Weights of a small GPT-style language model, trained from scratch on English Wikipedia: vocabulary 28555, 39.9M parameters.
Each number is 500 + 40 x the weight over its row's rms, rounded and kept within 0 to 999. Layers, rows and columns count from 0. Numbers have three digits each. The size before them is the row's rms in percent of the matrix's.

# down: layer 3 MLP down (transposed), 2048x512, rms 0.0755, rows 651-750, columns 320-383
# up: layer 3 MLP up, 2048x512, rms 0.0541, rows 652-751, columns 320-383
down651 105:519478507535523503503467525515502513466455554534512537478466482454409501504415454470634531502416451431557540424487482523504557476564482491504511470477411526464477470492453518533516609559483433
up652 111:465493514430535423509483478508423527510539491490474482534409503470469437542513577486478479427498496506418516524554527533480500510481498531542482520488552479519480524517467493439531452519458559
down652 097:496537550456521484477527505458476515505503519462513532494521520515524536495527507514509470452522469533473528528467495504464480538505447439463513543459519529434506461453545576464415494516503548
up653 102:493494499503572502475474491460534515457495451518524512452530486459456528473522494530505601464487558469472493516502512513478514491561441515506497511408503509467436520501553543486494475452508470
down653 101:544466513492541547496418546409460496509456461454496485521496449494427420529537547533564575492490469510485448487426508580479502547493544478542567463468517448535469500512500515513554492443535566
up654 101:472542526509504473519496485492629489473485458526478491473469455526474549522466451464460497509477499435518545470507483497518537493536520473527459483529500500543513561456441526502500461566443482
down654 095:452433509498520462584561529554506497460502471495445473472512479598537490488555499474503604477448551557433555496559500525505458550470503520527488483452480534505482484465422466509526476430482573
up655 104:595534523420514532554473480431516490488538480504467461515528469504538479518544580525521516568515471522535435585489531458470550521431533478485549507463585514506521497576499551552472506520553494
down655 107:510543462494525608504425485486510504374446481543536591440554525459443496426507462474496442462475437490508472505548507476512492488450494550565507552504512536530503498511516547529475440488513453
up656 094:431458552520471578480535456517468513512508514440537486470462457473491399482533500550541545525548532479474486545411524525509485530497445542461516521499484487504575522552457499557536465528525536
down656 104:601516508503596443512468547504481521479502481546515465518521498543522571462518544479545469528450462579516503427564406435480500456491508485478460476534522540461427507434528470494462508461513468
up657 111:520490465588527521486535518519542506437573478487516525494459497465507517526484484500447483551553540479599532378493467470379493484484451519427475572503547487490443527562489499501502423505540461
down657 104:504518467546494517480529466502513507498646429488530550542509470506499485500545424498491496466459493531545508491500456450546465467408483508488528522534442501514532446526484588534497483581506463
up658 077:545519452547566485510518530422543570508517503523426450515575481475513483553488519533520525471473413541551553509525567468436514475506550528507522502519526555487452474511486549515476526447485441
down658 083:438552507393503532446531515566531489486460490482527460488501525507599524531492467462490497465488582470531499485528449516501438480523445532500547477506497468437453547542487496537524461489558529
up659 085:449548488528532536462486519524503396445521491441488462578493435514423444511510420474545463496545422500504535459479463485464514531471571457577497432504496529552523537523506561547508412499454513
down659 091:545483488537576535487548464442464599469579559528511481475497480446491512455530490475491516434493462458550425475472507577501572461629440457400568547494479498436517511466570459422527474553569505
up660 104:457490442511471548511485516503502520439523553499512553409537548528500496421507509500473417430474478514514477523543552565494479572515468467477502462481425478540513566425470548530495516545529376
down660 110:513463461471594518505528452596500498620458488457476522542527477508458498496475535480468426547437503531493509530442468421507554569410463444522451482506491567431504528455451458500468511383516493
up661 090:487545501529469484483543471494563452495554517495518502493483466459595532505483425561595522531530522491493556471500555448500472485433520564493524527484449415526522498465477493515473448515542450
down661 104:467578471556377588497553456487460485474464508553509526553483489468581513524438452538533486545499561511536504518468510541539454554507501470555509539505499467536501549468508522593490456451514511
up662 097:397450510479486478429558407480577506547463501430453554484494555520565543510459543501511427467534549516480490501535494492489512590492485539491474513526535538617526474452527492569479552468476522
down662 090:472537466466490526451514451489520557512525512476478432469476573501508542467523498499464504476519488540500490495565426509457516461468468533516464481511498483456464441447494457568568551565485493
up663 098:525506434434405491566509505522538539476497506563500530511502503456535580520534530455498521521455546491510509521567491459483415441539424464478506525500538547472525451557401537511485517528487488
down663 093:495501528517495470415414435513513497448525507484466472486491466491395497527458435587515457487504571533496459495417485511501483530492478485497456480487466417496549437488589498506539462502486529
up664 071:479545546527558463502460524437422447509497469507516469568515482548548506546451514494548504489524456482483476490501477522552491555503496550554504474475496485556496526582488536487490450484528470
down664 087:498457546488431549512485513497557438497456482476534542505450507511492505506519445480483510495517454502460495465479424577514503467534501471500444508544539485427497598528534486556511525455519516
up665 101:493543445505480495503498498545504467472483435488472449514481479524452456467505587499550533465539520508458500518459514574417482472425491446505443540445570539523477467402475536591473498460513532
down665 088:497422581512483490436481494570480512483506518528553531436530542493529554520517492477499485526540506438490532520502524517520497461481515513486502523550472487443505495519470478495509513542469574
up666 105:525490510475463502470525475452541515529608528514494498425436522508547554594483504547492566455489472533460527482472570381543457490513519502483544536439390474547479470523506485583548515491496472
down666 095:523448463505526447505484491476522457495533484601580436555557546513506491535461472514552446479451508483479494534497534462475455539543467452497428548531525534490552514478563505560544491569497488
up667 099:480474511512467429533490462545428512530544528476508530489518553500478484556477505495503510486513431469540575595537532521523494466467465564452490470527569518473496458497463448444512474538475514
down667 099:535612524543547530530545500445529470492569468494495508507555519462488554446502539512500544447450491508550528416482453467473565518502512574478494519547566563492460517493466474518610513531533511
up668 105:562517545517460469520505455472492491479515510503558561535514488518485538504498446506486433460483475483562500514579533515478512439563529423532490434478573485531518504462534472555527495499466501
down668 114:558538514432525519476447540558595442459551489446445539462458486464521525549437520472479517488568515479544474534559503556496528530563519473481519472501532466500444503470525425521481563486518492
up669 100:496526460550478548464528502489465479446493524518561531389575539477531559457480472550495441541550595487494519443529471530481465498532520529497515502491530579465475487511491543474537522485565540
down669 099:503439584564554561496461534466452406477515525495461591468565451474465481537551529502442467531457443532583550462492461466499424515393438452494520505491521501467511449566464480478476514453537457
up670 099:458493492515482520567491554490489540508535464536460476403505513505473486514508528535488470487499513503526437549503474477559475522557414491532500528508517502533465450509501466518505431499503484
down670 091:516479462564582533480528566466499538434513528471523487512440482506437505605550493557546500496458435487556528547503474552508561493445481506524473499500438470481466470471494464454476459460501470
up671 100:519494533503478451491480535470455446463473567505492470537569483501485544533475588472458502480545515595513461504518469470467497538483501513516541459514398473491536545425492506573478505492472511
down671 094:518507500455529544515551493425482559480564485529526499508514501493519416389454493498565423532517494479534479489491512491474536547452502470561497466432481473447489478486529532503532488515545548
up672 099:457538462487458483496590524469498464511551491521527595538467422397528482427498532381485526466502484484574514431469565484464518530566478512600569455546515422499449467451487537438483425451530403
down672 097:464499522480556461475478513535526497465487444458505488478438534515498543568477562468503468491469457510450492484496532537419467525502512493505501502463474600457584608522460552616541514522534522
up673 099:488455472426436457533521531476487507496543497517538468514554524509525547507494514526520503482553508548544552501558524507547436517523488549476515535476506507586462490471495430416468519452505471
down673 101:475535460472475507485471395444472466565508534460511486504487494503538473508502393519513542498534510495494479452461473442468477549518489475427516510451536436499497490473552481490572467475434548
up674 097:478482520457566543481461470495464445547457494500526448458516499549463493486504454485525456494482440516499541515462453472450480483525442423499630530488471498568533501503490497498439456435519509
down674 104:548496448488604551502509479484490482488504462489558441573485569594491500537527501569495519431484504450525488491526464514473469447560489490460472431608535480499572481532463458471557526472415427
up675 105:552455449547425421545460498469495530586468520548498497564501553621480541515439504518476512504519520566526563538500494486546468500501500577475487442447479492559526533453508548539489489429477530
down675 106:483501501497519487450559483615472388508519505484502544496441463496496478487449569428491478539487497579525572459523483459479437500510429475509497473506505479529487527524489524513481446438553588
up676 088:448461510513448521496491480525541450498547475457499499512588522462481448421493541515570492499490507511514544469509529439481502488491553456481447574553541475432581506463426510446531511528475475
down676 099:537528473505493501479539459544549453551516466499509557500479497529510485493534450495413433504503521520493440489490490498558553473502451517542549520505449562479497511529508504471473471442505496
up677 101:509441534522516492501431494492528475520551474523509558471556567537493517510479493524513448514570453559477447490520470421501467530476499507432502471534617505584518500498457503427541476408501518
down677 108:492480590521490532552505544529539566537464440573587511551556516445538487580533495470516438549531531539476574515505506458532501496488471483463568555502518547525467537538511511529498520459551502
up678 066:530428451488526494533470466557457451507539495402537516491520490471524568536501534446484480456476488524499526547467526507490592533551518536546534532540480500560518533433546477531523482462542445
down678 079:452488563531480512526490529437552573469463524526374493493479492462497492419454530594496555515457523499491402468527505445485442457407452513491470545497543525518465491559491490460486457546499488
up679 097:569484495476465410519549486533489493474508457472594618464596540449446482497429464505528512471511525492501484475501472470486463484482485519458498505475451443481516554503476526500453482425487513
down679 098:500476491439532482538408463534454528562522473510509446531491552493476556468523475564430489442469502528477500478498506478516514442457469543487447443485482555538560475528483521527485517497498507
up680 105:454459514576570520520496511528479449540483553494512403523429496483467459497493463493496524498420509535520486463517530452504515440503525475495456602567453449502511473474530477482534517492511501
down680 100:464470459519528511493494504607522542445526432612532483511512480419522469488426526419527455525472502503471598460514497536479472481553477535517513527511563447522520583500412480489531499515537492
up681 106:458583528543460488555483542461487526522494442453515488497541449520510490439541468567470459494451471532467499429459527415485505490494507447505590441498543422387501465475461419535517513500512431
down681 103:467509535422376455488513506485521477512454488473453503465460527533425490521604545496489520503518511485529499533483499453502478504514485523427498536464496442476447467480431473539489523539511561
up682 104:495421597479451488471542466488607496543504450502472454423484482461502553510494479545532470490536462551493509454526564508523507537469637492542555464485455490550531469515450535516532488505506465
down682 120:487488515456469550471506503533384518442432484481510481610501519482449363491474518510586521465450431482445543460455484529510522514532537487539536477550492532458497538485488490525475526483414532
up683 107:446459471483493486450438512477540508510463511488479523528497482517463488576474505476435484465575479543449528496489491494568448438470564509475490495494446514507551458489498608520537497515518488
down683 103:455510417537580562509531525543577495516531480474517448450412481478473462510491600543506529506522541479514503471527555530567507484543534454573492429503532461491517503517480441483457420497560444
up684 107:533522416478389484546553475523514559552476553475532497540482399546469603451489566525509503509476526515475505450533509419506445473521550496506405532464387529538502518522425516537528562496522449
down684 092:534540439479433433491499561496448533464441479476461478497454556490442543462474465495454487555489481473491475441502459464502503523399480519506400501498485482492476488476499521410530479452497545
up685 101:511527471528446453488501483502524509559482559514493526491519499539547505412461527585499516565498546575503542503539503553441472504493559456505488461468565507524458459504506477458502508515467481
down685 099:492521485505425477443438452527499462508550539514506559479486464466519472492524426539517471495524529545458521437447473533495492421520477513510472477506537506528493451476470447512503513512521521
up686 098:461509519437418509523502471507501568508481537463485536503445625469477554567450547442493433420504509549521454460535476487466548515532532425534505516509506517473457501466422470522465478482521508
down686 103:468579528483595520457506493447493453496499455373509481472514508556495447519596511458443539535506441452498460530576549528557529418490463506540468505524492531519451510558510496437540477473526415
up687 102:480518489464430449503482523532478587553505472423553555537493540526524527522471573410500506565510530499438470533447552494538548449569492545578406527523485518480533458502555565473456457490513512
down687 099:523467507488477525521484547478500550549465482474514534487459556518462505556470487440595490496494468460532443559465443533471412425488535496449500495500494505464567493495528496436524489449407448
up688 106:589490577471548474416535455534509488525577526478481543466487531527553511447486549548422478434591462493529502540511457490514574478489472498499429503503506487541440471496485570530489538508492502
down688 111:499463537546554496470491514508524536492467587535494569504460571524479508515468550474485479491634513466509515495540491471535491484467543478467491545493514482446436486516516526564534475483483508
up689 110:491502425495429492478528434462499530513492527492519513560475461570509547521474538578534442556472511521482494489503554524477459511501529513488484504469490467494509568511462473506536502472447568
down689 102:567541514476560508529502528486499542445522528550490568498538498548504457498518539468475481465426414510528524480467466504479557487540496524465511494509429478508493583600499506505488500470469543
up690 099:477536474537503511515548475479418517503484391548588472509527522544518495491465568620446551510392508492450460394498531535492526465504486485499502543559467572439458502532440469522500490511473449
down690 090:490507503481560544487504492475427478446428523516471504492490518484445570432546478500496531522461519512477487508544499474434445520498501475549518546559549437490423536500433453520456511484421492
up691 092:492455465473540476466520477406446570438432478513499532569465478478455496538489498506510439481502548515488470565473463522457473488477545481458422506474448543492472501487452541457446501498408500
down691 097:539484494529488532534527542434505461474476455497547479500493507472536487441421488574521528538522518511562522477518507442510509512470484509425453479545513462482583495504506466466559502511450510
up692 076:549517527497470430450495464552520541501480504454525470469491525423499548435453516479487512452479514498481533525466535453518504488479470563568507515544458528485492465521539507488488503498468549
down692 086:488450520426508496523402458553505516493476479515548506544481556473476526472469502497527460449539503512439518489515432513475509490512418486520492464480504495515545618499575496469440502529447489
up693 107:524467489516389526439561516472505472581545560528517522423508474459483469589470442459534441537492475489487522489519464464535507521552533527516436505518510478489513489522539572428467482432501508
down693 114:495497528443487546479476565510532496476469545507508585506510455455539464497419440461477486496542455464516517544492534517482488502532509478518519577520594486475519528524578498443479474479465544
up694 100:460492560486484510502539493492498566542529485471566534444465538527565491521457461545463467481482537468571479556465525517510471525549460497523485473490473527486420426587475508444501445426421478
down694 107:522537505476445527471501519618460428456493517545432527519540485468469586440480447483487559521504543521499540448515523522531543521514474533456428476559455495538463473463497466576554448459474555
up695 109:453485419515535535469469447481519475444531535482504561554521480542501483474424490521548461464586452445458437525492544564503447463621502503462531508507409492565456550546430555469392452509482494
down695 129:415520503521432570524527461470537529481552455477453509528497479543439499472422514510497439516529482527466502460438578521471473506538566524496531476491493451482520527566465518563491536476490523
up696 097:498421449479600458511533450509483478532494432501491540530540509519515466498541549478492457573527497475492506470548472541466473553424504538481511494578478538560459502493525469552526499443492441
down696 100:447534531458531417413421497472513502465545512524527497478470515450490548479421507487540501514421508451463532472517531538472477563408517491553495443475563438517539511469481500445464498437595515
up697 078:473472416479512548501462496467508478574533461604496498429461541527448499525534481475547487481473486497481560506436557479528523554486396465437427457480495472531501497503474470525615475452482491
down697 078:530469570500501507512491494489538529522532509493564453552461484477550522502423467524508532511539500467445494568535468469483542449535490454419540537480522405429525430469491554543591466544493537
up698 101:521496503531434390589441491497513472492395470426493435492500553490458498529494540473556531535555564506498518550549489504534532481542544468469480490434542449494491467524510529497508486589433459
down698 089:533499465558507527517484565455508521422521518461444529457510457493448480527588504485510445476615515464445525548498558516421451486508580458510460504586488394498525474499505453398454489496507511
up699 097:471438517455509551536423476440586450488527490588451474546540518464557538540481500545432547453438499534534559432622512476466490446476502404515493519467487520549472541490486518577518438412507447
down699 091:435485486497522490464508492532469527570497531499527479566460439561514488550533543585470542418550536473478359438524556467499495495565477484526464518525477440475519514487485536484476463445565516
up700 107:579419543469486473494528533547564494436481443517532552497456525475554521535556496519495534506497504503449472498496511532484443527531499564503508470458499545518465518512549531481579498488497527
down700 106:506504552513529446492515431486513517515571471471521513471521418418490524507527433512514519507466493433483538544528462452503437501551435504537470434480506477525502534517500480473452532451501528
up701 099:544497456494482520501464490508508559529504499544527566497411463539494525466462515515536444471428506496435528497519550511505470495529586492500475535499456522478525554479503501462455580523448503
down701 093:540491426469415480488481424486486537524520529494501467479511539595489446499559500516525514428515502463539503491520439558448577593428416456475471505456564504473460534464395513535470460535471491
up702 104:554430483479466450484490516469466506564506542455448474500507462543515475517447509461507451472525428412430425533542510460524454526509453472489451470468474521511525463538547510467486522526544458
down702 097:524405425513563469562545553510439500471538468480548499541465473519524500458551452481554504517479450439409533521466485476494440449525587475578487486421488482496574506515458476445522462404537493
up703 100:532437563543506570512492441473543551496476440486478495465496462540526541557498522465511535562588558546552473491530498483533548476518577504529558479499472459537511495441495531537476504558460466
down703 096:527445438495459550500475456509545499505475573543534509521528501473483554549476473474457552458491432496487475556490525504526481486465555425533499521472539530494466414475512451468470543528556465
up704 116:488519576562482547437500537491499519498467494540529502505458542374520511519523532460468493454465495465442495548578483442547490436496581544484480572513526490446499501470441569528586547513480515
down704 104:468502526479439493577536524496455478540451440442515530536451566491496483524543477480515543579615535477474466523505495448515459502508537505484481512516567509487514482488518523481468507470469467
up705 073:502547517528553495489542589521398455499558476494459503499497476501416489548486490515431505561486524517486439494458437549480516477489548528491461493408498459524574508485525498472580510510475504
down705 082:533461439491520543524475487492517488484446503510537523507421474461557477522445500502521464501517528505462476501517427534509539460564480518485480539569536449485482501559531497525471525550437472
up706 104:457479468481510505489565498511447481544475534480518549535507411539476484480567510566453500448495572494438495499510540507498482457496503502583536491507513541495455508547472500424501537491585500
down706 111:487466448438511420437459530511500469538475459526483474478530526491524452473475534553565424480426519405474519490421484483504512506464540447440532433472555494514507507519535508478423483460505503
up707 084:451447512543428509464535484480527474556522420526473504524475485489489468554490552459539496467427495519517480478501503457529507499567476465473430477478468499516453466505530523465515522487445462
down707 083:487504482463459507527440445529512432549550507502543559534543578437469543455492493498492492520476513483507524512581516476469528532522463459491529427544541517518444611573457480558522456528483469
up708 096:501462448377509481473509456545584462490525507563562455519575497617534512482485526488580511489503477490528511527514479534437504475491457538504530458451442532541552465518459452472481503585508501
down708 098:462546536523508502400553513495450471547533548549529495508482490503541457498518461506485542513486515451532482519407470548540510557415469410522521479469418580562442459495506483487501545567453496
up709 101:492565462523416544463477482542482426480514495539528453455501500554539533512433489467505468551578509482407545585516514445482468445549504491486423449563587556559487455487541523487502506465528498
down709 100:530465455513631488506504510476512445408477475538479400536426474495496515485440445514598473436438472546536524457466464448508533493555572491436396493442574475439511418465515500535507544513521557
up710 107:476584493506553449508528462480612549477466473457475515508489451515535476547464493524480494488532529494500444524574549451445447486415524499483504529447533519537537511503525590485485473514377554
down710 107:514449479506543464555487514443498528479540537471521545560486511424495538460459434531471492423581485492494467473511499447477552529516521525438457538499549462471532511520490400533476532516575482
up711 097:568545476542440539529518487429492504448550483417497504458369553529524590503464477431492545532382571553541493512484511514554511435507502492443492534521425451519473518527464530454479495528564568
down711 098:481550518517559494475512452497460515539467490536554450485512504547545479548547515452429542482491495496475504453538495541535469490506531386489485556505506436459582578508462488476406521431516558
up712 104:495573435502515451490550474501502506544479516548476515467475461506530484460474591471445546472568450488477581475495559474491591513523469517483521557568521500580438525504545500501398495463610441
down712 094:524483475526503487490520466563466490475606573502458517532476507526501533510518556495473501472428511497536570522527467471441492458454509452425483564448497520475528450497483544538537532578419443
up713 102:469504506520492495511519506488511526486530517510467596496501481518519486537538457545574474498537510549500502518506528520460476507555527436506448512485538524452462441461521472538520466538528440
down713 099:553484523504564504504516452473504513468476551464500468512485582490508462491459551449502485550547479491465484394474516430460534495448574485543477509540500453426513436448540503496528501496522448
up714 098:567522555536529553455494445480433454527513486516496587486487540501554486487518586488488554485499479414560429450524487510496536484546563456546555470546530505426497520472500480517403558457527449
down714 092:522452484535501521477474593544540428481529518471565544525488515441514476528547516443444513475513477432395467478461498532521416485514553483490495442537472464500566506514433541523521510498513545
up715 108:521393559508541512515540511423511505492468474519429429460540545514524520465446495449495442504570488468495498503502476416488519455439529443418533530462506454542497514537426531520479485451458476
down715 110:530496448485501537530518539404526551527481482480459496520505495523522505573491457488525436586564454391516517524473472448550501430434505491448477454520502553523464507562427521465567489543534504
up716 099:556457475541461448540512467483465474464478584388462499512489551502486502601508526426522527527549503465497464496579519454441495460542511474421469522469440425509494572481452487433509489508540490
down716 096:476497483530588517563489469476515470489485491571493503522509561465547533517533514490491551419485498482447498448525530579592531514509505467426479506491454481568466434451534517454475523537511493
up717 105:576581453461549478419559497464498563535435494518531505620487514548475465473537466444515498500459499514512501477500441512524540484516450452525439494450517558587408452527447511487462524430582502
down717 107:468491417430505465512536524521506615432552481552487551490464498543496474478532475530466510538472515499573382476427539440473503479554506487499495486521473500487409517513562497520426496472545501
up718 107:527506544512451512505537546505486511538484437483429469420510539509467550520479462459518548476473510519543537512494516502555496502616494545557540495523562545470437539498464564481414523455489474
down718 118:506425594532527506478543466478503476523554496493464485516456428482529501551532524527480586488516468542475452460529477549502578601550493507543531551567552524556441486544486569493499453541459516
up719 087:502405495512384565502508478430457481473503443453571574467473474494521491451506534524453450466458530536472501520545452544464575510470531473539494469521549472570501469540510517517530490454496517
down719 090:439415522553493513481450535578410451531459525561604527527493441568508446498483619505496543462469509379492430569552489520524500486558476526530480488516577551465580539514460507457518525486608491
up720 107:450461471433502497490446424487482525449487460497532432555569507480526461441462571479487427525509478515538487485488503448495520472390503605541508571475505536542571479557425481432495418515486457
down720 108:598501502417483620558411470509506519517499526479547507466491493481518523553512532430448527541571459512603468531472517480443543520453507540501461537505523456406536528539493550521443429550514422
up721 095:450487468432456461521478532430440464522598502503457536455494461571421554547461519473486520473500558476495458500494492512474518485561488510529547489507529490451547533542538532483460464520449515
down721 104:440451555580518535562523484540488503485639514440442475523438542481501492458524466457513491441512455527445493492538476546542470569453497518467549430501575475501468492501476482503558510484510464
up722 096:474501528496549539540490480449521567494495473536467425517494516509474442461519516474526551441464522539485536561554458499554486500514463441514512478459542493499492563579425474495530481412483525
down722 096:435446546522545508424495533482510480515481493416497461550523468573491445484575467529487515521535541469496447518459470515489560550497537501513504441474511503439528516490462492483557439481435577
up723 107:551523441543498603493535571479551469522444496512525515447443442545480540494541538513537521387577516493509502545448523418520523414543504514543465522441462442495505556511459502570506432530499482
down723 111:547525450537620547454386448521540519509492531535526575496464546510506467530448490517513532470462464482507400446458508453573555398455504441481464449491480547508511536509502529524414504572527532
up724 113:549561476546501439534447497491489475498521422503595504466478476520512479474434464510466527586496510497519531503482509502520441521512541508453534419473486574575449491443495502543532509514542538
down724 112:529492490528542499499522490489524500459477495496512514516451585502469488447492470462447515596495462504469507489463526518535488462549499440577510426490522566538563519504548507549487480482442581
up725 075:525441457497566528510471471523447558543487449521503494448587502606484520422463513508463440440474570557487493507476423401467477501460509576492431460533525479458494519475467494518514489480478535
down725 094:483530503502599526483496505497555449519521554484536501513485438414537521518557484463501558559480449485532435492494526559492458497496514412452513492577469499492496500530559544498565553513621470
up726 094:528486478476615537488524523423471520433562476494437489493488478504484564450525514548570501493471483536495474539541485507548458495558504589469473576526537473550529432532504495513530479567509498
down726 096:509548464499552499507485528497488494488522532498568500481550495450488475515534460482448489459529562507519475471509513440494549538522450417532484462485485472443595509408489499506514532479515456
up727 105:541468515528616447602517529549531463483525528534534568461507530475478487545491467482509402521509513567498552449526532552451425495504469526541526491535513478493445525528475489503520513541458489
down727 100:443486560483506503506513551511494489539546557490425522530410431485479494534503501433462432491481501541507471489588478483455545477466492413504465479529481508467479431457533509530493487479489405
up728 072:502398434503438606476537469505544486474413499494521487495490492494482467559507526483534566502466540519499533466495550461490510524509533514496483415508405480554459463501562437480491429536462525
down728 080:517462530454426521453474496481541540447493482466569519521460552506510481420485519440496478544488524427467520572550442500453527440510407445516506529480446493463561537459548436533505552546459464
up729 077:507512513461511484474583433511573518446560484526455519516516540495565514455456558505571466515563507481471485521552486491498521578534475497460559460486548495501480616492514539531400526504499466
down729 079:485467476499550555452466559478491537489411527517504481485469487522488516526427441450510506470470517500580509490502409486497532538412519467486468454512552503483495546529509522494558452410526532
up730 101:489496492501509493517497478549514440505504526546433506530578533537504517444527495491566407506562528542511539485584449473448482463537530514474434474475472500516433489519486466488509514496456540
down730 107:551482485499504519486535505500512577527436489508413521512485542453502508530525471452404511527496507497471504503491541472425516470544416555468461478534467513541496481476514559430530446449576504
up731 113:503518514468532495454488455505495506534468497419546484548501481491531557488482489504543480482581512493474519531507489497604437542532484466566426552575512506479518435482468491464443492541476482
down731 107:470531469474526503491506529514484472525556461540501500493497459449555524505553546520505521511469489473473548501530494499555507576396452514510582505460512461453541425499507462499541495463513477
up732 105:521463504600378578501528523496473430418554496494524461520483461543513419493478524515529520555445526545518553550519531508503440493508439499535542547528499556413484495529468577488498510441464452
down732 086:514502484495599518488510590429483554524517523467587497528457539464473502481535543507494542505482498569494449539527516585478509498460394420495486487520581533446549540505468543526409564509464526
up733 077:530542440488514454511494513532475424524480429420525528558450446448515512535405519538484513501459436504490546502505521491472572453517526418531548509509563417536413438518490466512495502485501442
down733 085:530425520450552496442527489463473527533527533489533492491505565522517435440472595453460358470485513474427499469502457520464420505457489519438454505480412449456559447568541506508506506478527499
up734 096:496506481480467458565513471517503464432434465555411497554542500546491505483477478477548509518462540510426464529479492476487481472505444542594544542450485454513532496431444482486524502516493491
down734 099:483442490520430554430470542449495476505542552509447467528548465542436441457524515482582525479497511513456474512473487502469500517545536469454512487482447464526545479497455542564535456479492451
up735 115:464522461507514543450510479505482526542520489438482516536494513531516496512483478488536482516526529527494474563442439506536371424505543483497443533589522482537443445508508492487592419506486471
down735 117:450436499489502525481555510545558499571523421488512494526441471499436533563535490489500486480486447561545466522519442522541530450516537492522481505473533558448495493514478488522506450472468503
up736 085:444571487539557510486515524519503503473502420487530500535460498486466522518553459482501551510595503558482561481472463514533477421489484420538528558471536549469452497484489454481513499531482480
down736 094:450452503557564543595572527488530549505534515526514446513496494535517530520405430519520435441590490533468496504494412498464491524559486517481489491512548473455539497514554451495569596484520508
up737 104:471500545527466449430489524428501471489492500449487525517474484430548484557497545489569519539450541495440477514464482527543475417526443516511453633515467536482453503498486500546517515528503506
down737 099:499461477477463475462459520523476542458444436467447523494514513557533500482503483492510499521535476431543465469436476495435529483451567460542523496532519506532516498574527536595538456535505455
up738 173:498502525483475504505512556530477531561489469498508519481427526422409496497480467553435453456478455548521494392434445446473498468510564515579510518483477553563513486541459475490446508500467506
down738 087:518472504503350448552503467528505500529463513529385499501462512469451488516527497486521489469536506487499474504464494464477474514503531523555530543529534529548478527485502484462504502523474500
up739 101:482431523568448493448466449431483483493484515470479530522514495482561535542438636560543424465523532495475568478437584509514491528456500512519552571533516519474482415407512556497563505485537493
down739 088:506522487488503509410479486517473507467448433455534496531524402508547470496501468491516529477504525483512599503442510440544528490510531402469532495475479429506476445491466407507511477538533505
up740 096:521557547496434487442497483502487522536490527453515483543477523435562502535564495481419507510541400530516454458452464529432546482474486536493489512415508573411442481550524487505561479504558469
down740 091:447523499503500488574530502481545468490469494560539486517526443580501424508558561500552529503534503421504515520509508519444514500505441496525562500547475531455532511518581466533433554493426462
up741 087:480482468547558474519517515517569529484476444520598496477554426478512499487554461550519507509468484505414541433469431536497505520521527492453593485501565591477517517496531472472536517588521515
down741 097:488396468453587485508546520506452573472490526535499472516440505487518509531454546490537482497436547463533467515424598486494486499470518541558503442444504473471534552547501484489461475446485483
up742 106:473545522523441549538539494488475498511523466492505485509442443514554500502533559533539497467421519470548517544530504528474460485511541458512532496520474489520491512497531600510501551557539450
down742 100:541569502509488531478439449494528426580507518549529473561527436512453460448470473433484474503423546517484503495505569501555462439509493567485513437573450526520528445491465493486461443435456544
up743 080:437462508558578473478441373392446576543455553551403450586549518475522456578419477554496497575507459466544501511490548532506522519479526553484585512503440458525479522489468480423470500498480484
down743 085:563496429467423540587525569529533462476523512492518467457526493509440534552519524534478531505596492469483521522511474505439482488504478456487437529528566568532524472536457527489554564563463488
up744 094:510438478472445563524465532552483513534540506529570511531537496523425471517509534538470412519530549534572517526494568540528516438482565515497636514539495543537530567498493511554484441522525498
down744 089:511470394513466497578469525501448492497479476519484464545521573496471465513488494494490502538495435472497545468513394507496532545491555491514525455484396465494504425520547512495534470435443495
up745 085:513576505441530527474512508465462543537473536516416522444530532525554499508464427539493523498516424520506487472492555531490573439481542454532554524547523507463516500443419507554486515516538495
down745 101:482430508512482560430473535464479470425544478474434502479529452382537535525469484519486524520587420495529480495497495528553477549518436541475485543510548505471429490539562514518554502569499446
up746 100:516425466483531587512539503508446515565477496555488472520492541468512521482499508531402477479557533467504461499517556504555581496460543506551565516531476530555508481459547481479536510442522442
down746 099:570494452485561492486552494517542593498493486482470506510461511517464606511493436501393467536585507493458421502474490499459478500487512440570483438452602479486548532488446456482540559534509492
up747 104:462498530502532505544527469564597485496536468553460543524575488497539499523534464514542545476461533421446521406574535499533504473483503519528509481514483493459465478466503535535532547475496459
down747 109:519493510442437529497502535525475526482518470507514492458461453433515492457485454481488469466476475464477564468541489508482554489447486547609456492545498481448484479534459498479483466453502463
up748 102:445507518502527450501471499517419480512492504522511543468445458466553521557536429523450481584521599519495513515479509424477532526499428469511483510499424519515499389633435519557493480579509545
down748 109:465530468499539463507498504534453428457518533477490560444499487461455464492529523499478566520576478514448507455503454512460368513483490479576532485512444471556527491570449467497521535506486505
up749 097:522469491526470451452461450469444493499467482569537492458496484519496484508414494576477486501522489541524506490559522509515513457476483443500523498442509533557435589497525446525509568478458540
down749 099:496484517490551549457526417404458497454595442492501450538473494537495552550494442512521466516452438529504549450447529519586544501606460494438470510500393484472526464467474513511528516461538458
up750 085:512449384500551492453520493463488456537479519483504524524549500555554571486446518578529464503475492492453486532499515427503495499498511511473467458519476543462440539489443471479525464431459529
down750 089:485478465487463497440525508511518449456485492522565474474484428493514500496540414497484412498458522505479463493425524549547524505520466467525558510549509509489503473540503460484500517507531462
up751 082:427512542423523476576542483589601411486553513582497515451541520590497446461584541512505452536479524500505485475580544506455521537454471515547515547531489523572491546502529524510577546477494489